{"n_layer": 10, "d_model": 320, "n_head": 5, "n_kv_head": 5, "head_dim": 64, "d_mlp": 832, "vocab_size": 8192, "activation": "swiglu", "norm": "rmsnorm", "norm_place": "pre", "norm_eps": 1e-05, "positions": "rope", "rope_base": 10000.0, "rope_fraction": 1.0, "qk_norm": false, "attn_scale": 0.125, "bias": "none", "tie_embeddings": false, "parallel_block": false, "init": "uniform", "init_std_qkv": 0.0288, "init_std_o": 0.0357, "init_std_up": 0.0412, "init_std_down": 0.0412, "optimizer": "soap_variant", "lr": 0.00952, "weight_decay": 0.0, "lr_head": 0.0072, "grad_clip": 2.0, "warmup_steps": 200, "schedule": "wsd", "decay_fraction": 1.0, "decay_shape": "cos", "final_lr_fraction": 0.05, "batch_tokens": [131072, 262144, 393216], "seq_len": 768, "doc_mask": true, "train_tokens": 818200000, "steps": 3431, "dataset": "wikipedia_en"}
Each number is 128 + 24 x the weight over the matrix's rms, rounded and kept within 0 to 255. Layers, rows and columns count from 0. Numbers have three digits each.

# layer 5 MLP gate, 832x320, rms 0.0411, rows 374-407, columns 256-319
151150103171130136112130095106112103102130153143112137121104143107100174115128136124182125133115156157148127148120130156136099123086144128115128120094173115108124060128135097125157138118120142
111143111148099071125071125095112133151124102149119148120174121137117150136114169153145084104148123115120157153094146141140124128088094117115110145138123148094117113148143133134122133129099131
140172097151123139127135144150124124193152145169135098140112089143137110101124117120091129089098135114103140121115152146144102090093093192131123121155141143106099158116124116059126111103110149
140122123130109149159152074117108107128159155138119158144114140167156102151133154123153094101154129132106169110133123156114128175118124165139135115142127150106142171152109114116107133123099104
109150110121124111112176117071093130130136119104173130120084127134156150127100110132113097128153147095129133110098116112093120121134078135151097132136124113136132132126109138144142115130166097
118136143128116127125102146114095181107139159167095128095114085122129204127080155125148097143130120145116121174096157141155125146153144117098123135100136138137133144110128103148116146143120118
081117138175176126112111123174114110114159112133133130111148138104130114148153114124113083099157082127105149140147133162153118147114142140100104125139123111093114114130139099126114108094079138
147144180126118117082106167078163183145195162170215099154118110162154118108095150132142123139169105163127091142105113140071138133095133197137135141135111124135171132132104144139133122133112137
138124143161129094133125126128119160096126147131098129116144124112124157095113095180099093153153119143135167135099109136119143149118132140111120109114119146150164090133132175139128144081127133
145086091113123140118145111106137183108117131115161154127159141117145110117126111120152143103141119091162100100152110163132107068098175062153130155122135097148133144139086106129119117108129140
144105100075142157117132102162125108157175107137114110148183102104110123128129121120110124103158113094104134087151165124175193140118115081151171127175090173124130108119129139142105105127126137
128138116158187105106134093112131059111116126108129125135124107126118137158107140129103111134133122112082124140112118111131100098143145143128141133124107135124115166175140126123106093115140131
144130141134144138164160114145077098079139123143130152137124113132159142101132103182097125126123128100119133132154160147160157115176149154198148092094149142127126132139170132133153100086132135
105119115136164167121130119142087140126134080133142130130135076149119107126145110102133110154110147140128129119138113140159156157124109119111106117129119097121121133129120132118124096147130132
113154114086157113112123155153130166112109096107150138102108133138133119145114117141132101124072131157134119094134119126107148108115116163168158120125099131122154118114138121158152124111127149
119155113168158122070108095146087134080152113173134099116127135147126138152157112080157141163113097175123093124156124137150134153090124111084117149140139093110080120141098102151116093158119107
099132088114137115130129157105151132112163109150103128150124126111149135141122118121101158122130143124132141146089129120119104136141151164141147122137116133148124120093140100166127137137115150
166126087146136075137111110079125119102142126133097151156111133156167121123108087118142152147184118135098127138158120116149118118187127144116132124129123139126091147113119155115140136150140172
138108100156141121099129100142088188102116111186158090142108082128146138143115144148126163154139090144158151153069176138104117136088155090173135140158154107172128115151140092109140116132153121
133165148157116129142186102133110146111146120119118110157109094148130137139136154131105153137139120133170120095117102146135111084130097125131142111171097145092107116139108088159115141085152134
122139119152092111133086124092158118129131147121136128132125155118129135170127093124143180148129119131079145079130173115135087123131141117149148156120143102167173146129154162080117178155068160
111141128147123145119150127146072134104137171136101146144141101118124154137112125112124132163108123115138111131151159144097118111144109151153138129159152124103074145146185142106111136111141115
170071143089128095081138106154118116107152123127186136103160122129088134151163124151122175105117137147152123095116115128160086141127131150149134142154085087108144171157149170143131141108154116
143114128146133095112120111138114127156128141147173130111159138104110088136101164118108159168131104136140148098126114097150132149171081140147141133116149105137194122102145126093119128118130132
135153113154141119133161160086141123103136148165147143144118122156129130124094163129141123084109129121118100157139142135116108118101111136120116126119121127142169127152126170150139137169174147
116126154157135136155133119156117124109126153095073146097143123112059159139134143145106104181140185106152154115131101110135100179098084146104142164130144161102142124077118085170099137153090093
145119100143157089108184105122155103137143133078154136090164106146126100146098078083109143120114126083103143121184135150140138098116098129130101124143153104142153112102121095131096096145161128
121190104142141115101145148127174129105140143107145119135077120152096123133099139125144139113099163118144125105130123098164125155126084136128203157113131107127120141168161132166097098146143129
117135140141155120139147082110092115139174158158169147115098142146095139154136129105104171127121130144131122129137123132146098121131162098095143156102131105127122112110152132153121091084130119
114139113080085160131107128158149103126079103158169087124104176102150096122136157127153104166122146140121088145135097082123140112116112097152145132174166128152119103142136178119105107161138145
124085138122088126164112079176116128117107099112123107132143113135138129100141097145154093136164115109122080131157090158162137127113099103136126147103142162145162138101152152149140180061158110
136126106143137138134112136136108144149135142173136108125119123159098116109134110156149122142162122093116131134158128125157100106076131173132156083138094180151155129103108156140138134111127130
107142158143165142121112110101104140137099181147117121119122146134109126137097124113163083131171151135119093175096126144122091114124110141112160145074150124149099095171119170103178096134128170
097148140140117145163136105116180141139127126150113143109142084114117109145133176107080138148134174122128129143121116139098094091132163156103118079125139165090144116119150120108150118134107148
# layer 5 MLP up, 832x320, rms 0.0413, rows 374-406, columns 256-319
142157095101102154120130142119139122098118142070122174132075177129076136087132148112115116124087088148152175163124161158123150136110139138138156100188117138118092121124129157126098100145172159
134117150135129099147126141140138119150125132087151146125140110126122110160090120129113104122132158127123105110127125119116145155110107140119122129117159124104162088124075142098075185132089127
109155129145120148101191103162122131102174157117151102127105164139116111116152088136116116134078083117137133148135140106174105078125151131149160148162136123124143150128141126161087138152099127
148125189151137134138149135092127129116131131115109107121152141163107136168151132132135132127124144128079155124121134149127119104107144157145138168139127121131120145140143107131167134139144145
095164096140123066085141133080123105118120199152125135144092124124122137104126099105151129152116120116121146132086132134110125125120120117114122100133114108099092135109083144103144127149153149
157117114125174141058123141132118157147096117130095145095129152081127106134136104066119134144122131129152157110105098141095111138107154129150136067135097161109125138132154110145086112162108146
123121159125130091153174127112158113105140107131150138135154113092167113140109125133070131148087122130142115110117145149116139159117131115140168133132156117100150089135157131085164097112128165
111148129129110119146177135156091127143060104136118138118144130067127108131176110108126154166143124130139207136105148125130106115159163113119129115074161140157155180135178125089182101139151076
140136148082127128136168137103125117134152128083117109148162110141106113129137151150129122095099098157164112154143122157168130173136117177129120141164112095080141173126099159087106114147165116
117132091123082136106102186121136127128108091145155094136145158160130119127151127163136116095121135132149123142172160156127120079133109129125115112147092150120150149131131080132149144099082144
163084091122170135162191154133125117106120128137107142127125118122091106136145144159147149120155084143082143124124162111109153183114094140089141108106114145097143130119184156130136131148093152
143117115118146136173114111144155157119137133119154160087108145131167083111155117156111136121118116130132105128107127131128097142165178124135133110135144188150137102162129138147137142151146102
136119144140109131125122183135123122168147156094073108097093182184148118097099141095138106147136106138098094160126139110117110148122132135117159085183093139155119074116128112159117167143167122
166105124155141110134152139163112134157136112127129122165106117099138129131199107086138140081144156098126117116101119143144144127143107147148125099151122129095132141155117133170108130138126156
144100103146086107172103143128119164107126141121125082142150097169130139117123147084100167163162105119113151132085118135109167116125135123121090112112153141084136116144168106134106141116098109
137125111153098091094114111127072112093168109117137124127125158141114120121146076100148158110105157130136128086191145154136125095111148132089114125123166119083103094117164053165123172113158083
147125120120144147144184122120153116118129162110094129158126115127146111109105151160087146099095143136128129117143146135108129139106125149141179132155125152111134134084119114120128127128093137
148139151089160166197180133191120108167091099120172108124124148134098084121176142120083107094087124112149108132110087149121111125072150086125127110134135112168150096098154110100131148073112126
175095137082092125114145090136091136116136108141095157101133114103105105114108127125114146160128139093103093144156130137138109093166158153157099127105112131137125104139137123133152119085108161
147147127134163054155122112152132091118136137099180174095115123125150137151171136108106087155151122146134099093132115136145115159133066094155129124145145173086168113152111095126123185123123124
131126130096123061140148123154115132137117132148150153142150139130157140110123105171127160133156128119142145112131129147134148143148131123109137115144108142137127115148167136159097114101099135
118173153126098107087173165203103123157133190097149103124130126122148131123117115178136145151179109121125107150134119123135089129084105110131081115151140118117148096130129136140144138156161106
126127132123099135098099101113160114145091126124151131118140151113167150118176104144125125081154146128165139151100165110193140121088122158114132118167138155145152163101098147116173131128147054
129123125141177114121119131108088129133149111091139090167074137110108146110146158175096072108168132173122129142136139139134097119128132156172145127143130129113130100115133118144138142101127112
139109141127110117108121135134147139149132143115096153115183179126081132132118126132117142119120156111178100117112151135147130081156124111135086111125112127141139182137135127129170126138150130
111138115149168141168143110111132124133127136116141133139105162114133086118141133146140132121106123136100130074110146131121121121142096098104113102148108124125108098123100102119138117122128159
127139121126097112157081086128106065119157136098104120095117140122144091131112160104127152139156133140160151153172109133116121172153178089119104147155177105105126128138124133100129116185100164
107131119096186158149151069092145157162135130136129149102135110115150116161144132108144116136117107083137128119113101152144168136111150131121116126092133164143146159053109139086085099118117082
104182109145146143140161131137113149127111121126123127143100148071134104109120181144158147127111147128112147147124147136137145097103121115118154103119141114091143098114100128129145196133079093
148088115097105127121145129164125110136136169080137103102111136108075162141125123136134136107104109123132133091118165140148085126118145131107132146112092134122147111114146070074121174188097132
144129129113121096054099134112144105110136164149174179119117153158110106104121136123151133126148132119157110157145136155093171101127174102135143091124110136137139143167134148122117139122104137
140127175148093164146139155154112132097136138167104119111130147117136145152115112146126117146101088092130123141134123130137122175165149106139134114136160086104142129133134138140115120153107115
130178123103120148115160162163128154127143110100160150111166115114135147117124151149144141130073144108104154131188127134124170135152161147120112127109136123116151150175136113130103153156134118
# layer 5 MLP down (transposed), 832x320, rms 0.0412, rows 374-406, columns 256-319
130136079139123143101135105125100088152128085128149086125113136106127165127140113093149127096159149146147133164100110092152095133135157096153133139116131111107108096095134106065081102139085124
119140115166125137130081155073146099144129109113120125121134074143096176145132098149134122118156146128124146107118097137127129175135121114132115138143149123129112114138134091145083131138102114
145099145134133145078127131116124165153158175166130134138150089136130074171089124144121126129119114133100156098107142097144141089130150146127114120153124147131146145139144162114103175154087113
133123149141144140119141101131092115141146150095152133144112130119084151095101146154146143123120113158114108111123171138145157138146105102092121088137144126156134106124142149116158121092144097
113159108150132096067159147138174123102144159132112147161130143126097121125155089127099108087166136141124130105102115145106113122122069097162151140148134143137156159141117128167087150130124129
171135117120133147130147135140091169150166123135067098119118107098117131103114148150170118122137124141161097121115145119162121146119117103115167147112144163149124095080117087137127106128109135
113124150134104119135113146176142109132174116105140117170133119122127135122112111117122090135112124164150116113115102111133121148121126145132097107126156192146130081123156137128159139130082135
119137159123159103109127113143131141122102093143125168112116117115134116089161151137115115169113100114161210112102135096133110123136139124112112113150095121100130127125127128155168104126117138
140161112110123140138122164120121084075087096075148103120097130128135139124170098175126140157111166181146105130130102177105121104136098176136121112105100063112143122137087097081125128104117095
136119130134101077090138159121109177145136111133165081109143137107179111158127126119125114118124105129156154106088130114095136101157175120153100106103148155115113156130114116142099174130142131
084098162155117115140138192194129120125126127104115102153136128174124158162166124178154183116160081160092131119122120107127096110124138148079103141143129131125122142150112137137097151106168138
150132106118121130138112117092123140154134140131164149126131109123075141085130108137165129126138142112129100114110114124155109161173119108134126157079152141106153121115106165139126170096129110
102093155138099156129102095089166115146081116145120118132153139163130126156118111130103166153126114129186165119132108133094154163117150148126162116106134137115142145117092110139172140132190128
136139156164184139117137159129128157089117071121101107119093092099122089145134102128111105158134180100092109115092094113129150137181106130126131117147151121121147134114096159124130163082160157
113125106096103136146098114135134132152127136118109148126151101128153156113112167141050110150166100135089118106114137123128156140095132107109117131120152160077094157160112065084123103117131128
130125132142090118116119126164120145171096129121094119158110122162163159135097132155133087175180096122110154175156130120125117113082121121146125103145112105152100100104133090138137106130121113
141133153105100151149117093107099128130148130080148119153105131124128138142122141121155102140064118127165093131162143143166196107172107125100111126110135108145114097161127143109144087113180129
145095164080141132153199185188130154126136079167122107146113106144129107136156088139137127124106109144112117170115099114139110115091131112120126139111144095106137111094161138112143157075149160
106155145159147139178192139123131100090101119109109139158087096155130112105142103141122148113174105121163076122085136153132170176167158123161116132169090156149093101070143113119112133129109142
115086161114152090089124145140164157158140168116168087116137135135171148129163149146097082143116146188171146124163105121103166129136160164132138121130109115134164171094152119141135135072121108
186146112116103115149127147163103131135149108118099136142180151108150140163146054144120136170118131185149134106134126123153085114173111066138138139124112123144148155085166106158161123081101157
151143122111083127116114195101139151121106133096153152139136112152113156155144123121123148152159116093098145128139149142082119168127120101117167128141113148110114117145126121167137092102128138
117140118105154141121101135149087092125107099096124124165109169077201169162139135126117146153113109131168108144120075120122167128133124086124153154080156134132145070115142099121099121125080154
126126099119108118110088143114154102095144102146112072149121086188152153132119172105119143172100135089128156163155120105140114141135139132096151145094113164159109146121128109125104138121106096
123125142187080183119135151107107114125164109099124113159097148147114140135138098140123128165131145101095121125127135158135093129081139121175133129111117143099076115104131117116153131135106102
112128128163095065160118091132107100160098118131133115151128099146122109160121099154136107085128090177092115132094149161179071136107124087122132143164118132123140122124133129105102099108139139
132099137127139091170137112170098135159142162093094112097101143135169094143162120120166121156141114139112129129178134133194122079116120108117133129126191104152150166115113132135114112151099093
140149113112166119120127089119123160126152131109114125125131116117080140162112121095129128137141106148126123143099114148130129132119113127127149113113123087125113121115140166100111126127140155
139150162112114147127127145129133117116134072098120114148139121117159126142133143162130141155137093136131085100087123174110099131153130138131142134137149150125135170139129172072180100110084116
163107118081100091151137110207142103135123151134110103115107092096141083114140092143136095083113083086145097129171180141115121125078165111130156160098136138094091154090125126105123161118119148
100114118118121143103129151139148140151100150134097119115129139095113112117136108172115164193145108105129101111160113123130128111107134149161104150132123121112126135104073137146144136117128101
085115146124152110138104123160124116069116150117138133107136110156121139110121152120153076123095137154094087113122136130145160146141137116136145170166159120113095111157113096142134131159153141
098145131116137133096122136168125132130123114119130123116152122134068145171120107142095147088127154139121150096145141133125129105164103159124119124115098138117094159084108135141123144092097123